config.toml
vocab_size = 8192
norm_eps = 1e-06
tie_word_embeddings = true
beta1 = 0.95
weight_decay = 0.0
lr_head = 0.00853
decay_fraction = 0.693
doc_mask = true
Each number is 500 + 40 x the weight over its row's rms, rounded and kept within 0 to 999. Layers, rows and columns count from 0. Numbers have three digits each. The size before them is the row's rms in percent of the matrix's.

# k: layer 9 attention key, 160x160, rms 0.172, rows 99-127, columns 80-159
# q: layer 9 attention query, 160x160, rms 0.181, rows 100-127, columns 80-159
# v: layer 9 attention value, 160x160, rms 0.201, rows 96-105, columns 80-159
# o: layer 9 attention output (transposed), 160x160, rms 0.18, rows 96-104, columns 80-159
k99 121:512497511492422506528559524496492496455507483482513473603445441517465512517518447503521488554550440501484598502531543551438449455552433513520488520447484404508486488513543569535566481484542464512476457499443464509453520485446479571551481542
q100 117:468499519463466498489458454537565509413504455509460450515565506514486470440512475476540495525494492568431559471561470605554451552515513456476544551409474486524502542460443403436506498553530531474492488548491546532436517458495473546480423548
k100 114:541425493497497546475441539515531517460605505522457490559496493514461478431451487537475552502478533508513525424475480507516473497552496388441552528482501508543492502441487503489474487501531548451491482505517453567449567472527504531465467531
q101 118:509442504518504527528494401500480545526505513477454522489541537545542526454534560462473471495466458507503498481476505562540523510475531512500473523444517548572494489462463497483466574447531471439499470477505421480501462516580441540466489456
k101 117:469541420463509511484526384542456452504461489491476455478510468501539540494442514515486574465480447506569531465533498406536487477506596468497518520417545511451537517482510457511516563471432503462500508509589484459501499504499465574524460516
q102 116:472473516470464454511538492461506470540457507484544556506498421502481563449427584516585526522492516480508509506549466520526504602511490478484493505440468473485485479450415515495498467446584478448496479506498525514453504376492536559512494595
k102 128:521516492503541432463489519493446510528535592423577486517479490479470590470506584444576539505527490447579520454534513487493469500544377473433508471499468491501506395441550428508471480496551454546520536521491550548451453456546526459507542488
q103 115:489465551456475487478505464499553528510488481513509506520468494463485378491544500481408498519447542552506502451447475454439521525507451494598550498442455535495570565483433509504533610510579549463543490475495509476491408565501543550456535589
k103 127:490568480485496518454579453511547525514458465501539566564509472466549411418539464577462448568481501483502478603443463468470526446466516585502531462517515481500492566511482464517512511523554460473518509457493497476498401527524532513453524507
q104 116:511464501475459467417534519467558464515549529457570501489515476461479497466496513431441501467503606454515543462499507579501529523528509502501563517526559452525515482554497536514560524516467529568531432516564483483434464548497528500415510520
k104 136:514440462496448446493538524496534489495477509483516490449475461458530572545459475480555526454496527516543513438541528546559488471534503533481498506520515458589507547490508523482526474514410529537446520448599450477433488580528578524449559485
q105 101:526482520469433541506462502516549448434487560515476504580483474494531513427445547508547483505424509541479459427499484477523521494497457505527541594501486494498456531468499532529551392568487482541524476458566457478434415462460481463496506534
k105 117:571485498540478466435434468522492526540464490535485529483428533428516540435520539572529466476490505523451516538473445533535553495521537524464603501605508556491465536504472484490461517475517485505562519458511510463462467475484451518488531482
q106 117:568502533471501454536500524365493473447461488545540478491580415481528453487416483563529520553564532462497555564516488543501502600569465505460507472530451525461521498505607514469504527473492539489480535582478519483506482519481499416490511498
k106 128:523507469516458513524470522490595504494539510486549451496477508473511440476437526559475515501499422494523553470508442523398449574529468528523497497486526564506487546544548571507492535505488445437513564567552465542501468537464487455449482547
q107 114:569497456537554523463509541510487535517574451497608458488512440507461466430523521491495520534518465464511537478532514520572520519467530536429503514436478445510499504445508519512435488513531545408411522502523458444545405482517516500557432505
k107 120:433521478536514507471524574521440605508513468488488481617485432503473461459488530494497523493497409484515495462490401500493515520492507483506487500522482489587532586468488495528479469548407470458471463569530527437528448443487532499490557477
q108 113:470535476546561485472497484516494457479472538429450496571540461533502572452499519443504471531512478478476519506464496502489471540427505456537568443515559517506556528489433582437493501552513511502499567522470495569429516446478469482482480563
k108 119:484557569505588564496491521474558506495489537487419508498521598458507508437509500449592501524528535484487529475500544466448501437524457478589516479538532518514565548470505532534532473462534485529474518540508492495468476443482461494532506534
q109 118:512523577492534408514462455531461562511510468560457508528485461510488560451482441492508441441486498509538516467512502468500440482507546547486515572534605495473440503575523519492501452565486547491437493471502539451454455540444512465484532527
k109 128:523483539546416506469505474477529530547549481474462466461487424519501522488521501473437437529451452538488461574510548520430540525478465477428531518584535438517500531471481449563506536527581552498547487517460442478542479564526468460456494544
q110 118:466516467466480523519519465501467579511494499479473468524514483400465557522516567480498521543467481580438524554516509503446462480548478489505616519507485506586436547403538544473540520514487521527498528478476509554479517517407491481512436515
k110 127:552482537435498525459468415501498536513506547442555543532482498477486455499487514506491417557485513481467471489503436418517457586531436465484564469452547529537527567473510508493544530449448452518410557508473513490485568473423556429456502493
q111 115:537494449484386553500499543518440465572502551510432488533507477573583525533445587534460440488539443487493494505502471506552448494444442468484527500427482477430562494454442491520510526461519531434465574476432487482490474516470554473513522486
k111 118:476439464490491456484533521539439496501442547452530460510508551555539520499550486550453457469500536457470437524476459534537456525528468502520517610443489526467493448490573554553434487474500482482470471486504552489420488495552533474498516479
q112 113:493493480479431495521482540509483502501487467441509535484567539484518498505601527510519480494395497463520521480532471565420495500533545490492484538538521465492517497448447529550510517458480498505487650503492459438489492474512535548487437487
k112 121:476491591525517535484537466404455541514450470467472552491520475475524511485531527432477450542500552480534473494516534542467459482530517493495527515560515510516597402477481529425518492536420492505493541485487461370488500528555520564507498524
q113 119:510549471526544475477456444459550447515514543546506550524516532539549392472522540491515496439531534496513501511511433515503540517520542520478417589443542494421514531462547497514480528536460550476544573459529461556468519522548469446529492535
k113 123:480530567537520349438476546503545467508571441519508491548525518473507454579471457515500504494511509496524440486509501536540606513455524538496439450461522516525437501430460447482443479464381498423499467511549473499492512452510514430461483509
q114 115:495529447527491538462481523511436424540533500477474426519525552505476486508481465476531521463537535560449432493489582438424505599476490510533503545446537523456489503431457524531497449456539451421473528452493510473499540409443478476411485522
k114 131:484492492413509554439460562485460468542548468452472429513529497529527494476532548481424454488536585491561517509525574471434490502500488477501495544475524540478546484588515542584494545439451491513475546503533539545506454460559452509456465478
q115 117:523489527521497489436568429577518436508467472545450435443556512574541479461519555425474486453475467517435442469525384560562456566477434500554547498488448545468511544521478511510520488465559467487446559431437457491503481532432519551456468504
k115 121:536557464410593495453679435520541496473476435531541480443506450507543504506516544543515539464520516487463467468522459512486513528495408446502491518494491505509519505546477516549481507538500499566470544483472494514544497550472481561414500393
q116 116:499505550525542568498535468473484502533475510512513404479502435495513468531543554500531477558537520497581433540514560564528520479517453534470437502478524518478464555585483462529503563496427530458518449541486477501502482432489561436503541493
k116 120:535498447564467469497445449535482478567526485612575429470560503456502461513515491492485498564498507578492515481535572483500539537489454528553449565493473533496479454570482522472543407487470504458546494535512454515455538487536565485513555447
q117 119:474500448484505533521527490467575562522530526472532484524543535581511525592437468510484524510544511594525466510464496506568576495476465503511486549487487495493478478501514462500537544446516457477501548574377372429481539522466565512491547454
k117 129:427499536548463466498594508522480520545491506483490485523502521502540455516476509505437490518583525422562503505485411575517529491510541499525556546482524572591533522500497490525485495540483472446509526559402391580501509480515523492483488465
q118 116:550492402481498456576478517551533440427498475513431550479532528469472555532551550505549502439546492539533465544509514497464577515518566546505519456410543488534534537481562567515488514436512432478519481526524549497500451551493528525491573547
k118 125:453470528492508539566487510497482511429534536502452515521494488422504597464508525447490472540485453533553506554538536535533539520423509549492474519468466502538516546566496452529504503447434493510545505537571509471526523506535508466426466482
q119 119:537491490521462511522481515449523535473497510528505550464517457456520525483458560481472442466524452533476482492582559578484545449484513466478502484552477597430520513450495521488497556510471442470461527534505504477486598501457524471426448510
k119 129:488426520538453489533510542438484518489487568464594473506575452462524527544499471500530436547512463500436506539502461484444467489504574491530509481561547521482477470479569444550540566508532440505489563453576509517553483486419442464442489427
q120 112:522550528519492526534508499473505414531508507456357479597529454438481520451509495459471569450481465484399479458459566551528445475515520489517462572490501485439575515483471524513467578475517514439459536568484503490496520573523501506486553469
k120 124:565482560551431451552541455448454446464522556522509512532473463477546501505485508484569497583452552466556480442434551505517443473592555510511535567500507474511570474434539518480501504476483522461587556459496604492483545534525467443504484436
q121 121:499504466493467404460497525605524515483529494489464580486479529506439480497601549478513445507535498518488521525370452485618517490473430510504519466447524472542461488490480499493509579524474531435521547471429507497460493502516498467462552478
k121 124:449463511468512491480481533520580519500468508452528515439479549409495484510503504505488520492406525453460560535463588493538550459468407548446513487436494447521489519548466550459519499515458522455416493528467526492506558473499491435540505485
q122 113:557507450560407584547447478474454497486582472452595530441533500478451548493478572508490485536545545464495440466518507548490487424404471489597495501517471492491495511514512461514541492586565469486433512504460464463477481529472505467503525425
k122 118:445466515502517524564468451452473560498467511524545592453453511513507549513463476477524490538546496431502500468436508544498591508430556472557473516472478519451485561511519547529487451544605581483417495504562446525461517533453503456460520492
q123 116:437464490497496505499561517460548488501568488504505621449519346482544485524506469573516471512460470532547502510495518508477475448482439522546534492522532423528539517533575523518535495522498438465447442447447493539468505508516457452546423497
k123 126:447441540498485512439466479466478540549486484543505500476546466483550555500490533539523485439468526588553511517453446477513529533493382567483548425517562413433475466464541487538575481464522508499495509545545500494479573533581439487542494536
q124 116:480517576523560547464449487547514458485481551434518554515437436504545439545489376456499480456511524414554465521511521456528513515491452500523586510470476503520550497474560473506458426446523497408493513461538511497542500539490452516530473435
k124 117:489502523540562540488453518518520461455445564452473593541507431533442486500480522566470509504483535560552504552482373518420497489427489547491483518471587517518589481559467475449526508478504499488417458484545519517513589490467505542472459443
q125 116:480487489459451525443514524479564440489487497487539472539470537485450507573581530560507471480436480535516446483477480508600556514507483428466460535509543494480477498501520508497515500502505504521451545474483428569429467519503543489536449470
k125 124:507527485454452439523506533475482471490540554506481512450491518467510434523540550496475545482496459519512463461499546396561478483501470459408491462477515468522475470491470510510525449526479494494454564476518464488480476436526489588518528460
q126 112:506490512610508459585532503546531554525469442460527480557520555511491547441524441535504482517536467584441570494505504512416477509449407472514499518549537515464545439471432467515516512497481547471505575517506492437476450539524516485490499460
k126 116:474498548567489532547502540472428532545478457512481506523467462484545535444503502547568505504470489513428491531518466483514515412506417504496563469521539485498566465422428495533552518558525520420470548568553459550453547456527556585430526506
q127 121:572528527520485463475499436546462557585511461499427435515490525537500506523463570540520438498394543497489533545487512485537430503478502524554500529535537520474465464526407525509457478461566454525479488551508446458466526600477457502496541554
k127 127:482487438537417529459463451616458537494535505480519560516500499550557480520490527541554500602462520504481458587446553456554460493449514440486458512530526449453504516545496518540479536497527489564483464516621502518514520512438560504486552560
v96 117:562449493438530511479529450443514546524514455548523530515510478461513490471534579487438539484590522475426521441459493549536501507452433489446498401533523545511493403496495519478514524512507458542485531543513544467486495463534542524440480476
o96 120:541479479526460455483455512544500582471449529496547530491515562548478536429473555525456463579445427514489484514553471518513499486537517460500527509507505493488525636510531508401427471428547485521547537569524429446516499539459455553478475517
v97 125:515491476479531484455479519490483489462431486508485525534409515559558522493551497488576541505445500570464477536498490445619479535550511430474508482537550546455531476533534444497545457544450545442532460549436532523552500527436494451479463526
o97 128:463517526514468438550491465488472527436531514511487492477536535517564533556491560528453471486562474479475508488491486507503565496515418463467493473474530505453539447483544444581516454490421544533462515492499523541522580473472528483467467476
v98 123:450488476507511503492549465421459474572499513507503467537542462470480456448507488511505548436573527429485559494522497513532495525433556506379486506521530519490509491480484506486494437492543583419529518449483520470553469569443530434540494457
o98 122:524506550481551562446469475486538503466480457415544467502538458530482540497489490480567512539523511480505442504512432511440420521532469505473527501443527500520481543531519525470484440494554505474429489476493513490506538506539503562558494514
v99 125:514499510533517466415460494499527542519450498442500439495461523444425559560428507448507545528450436481558519509521520494449536475473506501557418495512531506527538518441464538568503539446549482472433428476454513512542531489560525498492482535
o99 119:502481493532595513472514444547395534519439482502503475525526535475494494529488492560468509489512568491518486473457489454515500491486384451531417500501515527576494516508555577530566541500512508495550471498560491522462576514543514415439459451
v100 125:447547471497496466520504539539408476480512551537451460506559499508512494553489512500489494503532492559504511526498471551527388486529446530615497381516499500536436566520501490467484427477471441547476594520524496409529523493500489510514489546
o100 126:570447487464543535494512521548496427442500545507483422534488562409554495473478486453557465432450435528559584502466539418471502482528569484458525477435508550561515442530508416456491482567484404480566465479510490465501519488458520516476470513
v101 121:548553441549463525525510491540572515492534435459434517471462552475555539498600504420510529423476514565518449540514539493468558531460527453507466501533462498465455475461552517443496421530495469451508624553488486571499489511518524465560460440
o101 120:500454540444582482507467538584454492518538545401500527445500493516556507509461536468519516522576430468447571486520455491470496553479504495505516554519542541489539534513490492509560544457475509485517439417467466446506472444472412548427465491
v102 128:472472465435510406464491505488519476501498459469457500503490438542502483401527574481483495509523487514468506473550454494519494454446555499564473534451471479553490511481492477505506483540534570562505607549497422484479482503473499479531470441
o102 123:511515498533447489510520487542551438504512548485490552478444536545523560503512482452562508541499433519532509396516564521537424498555494538513416468478464536528418435523496516451529454456411529548540508541541549498521552544471542549525482494
v103 110:462492534464457490521424460542544408449528509502531530568476528488527438531572557518488525424609448503512509532486473481492522478606513464463508507520516483457531514450463542528556534503536503541517542449572540493524437463474476499468572475
o103 116:412483542490483459477487473513535528497508400524422487525501500507491539479513495489491480515493483495493436516438504484451483492532561457541464570502516435472479431495530560483540542536499538498479468414400514483558490480538537537519471455
v104 129:459508425529472548462530524432519522529492452519506500461447539510515462498510576494534510521487485479473517590433606523517511518498588507538532497477479467510523456491443440507581476494509505522510543500524493552554521515520483497465508464
o104 125:514493438455524536507513446508471554498444481572481519555487469481439476443559565523504514518539458459509570531462472472555473498545519513458458570514513517503472440490489489468480575489552443487475486492441544500562466508395514480505460550
v105 127:448508463519450505420523494512589550451458538515489458522495496588485548458460518533494510460473467472457439463472554519490468453424460457522477498474524531498531505496570526423526450456465501549507492588503458465512508509485501416434559495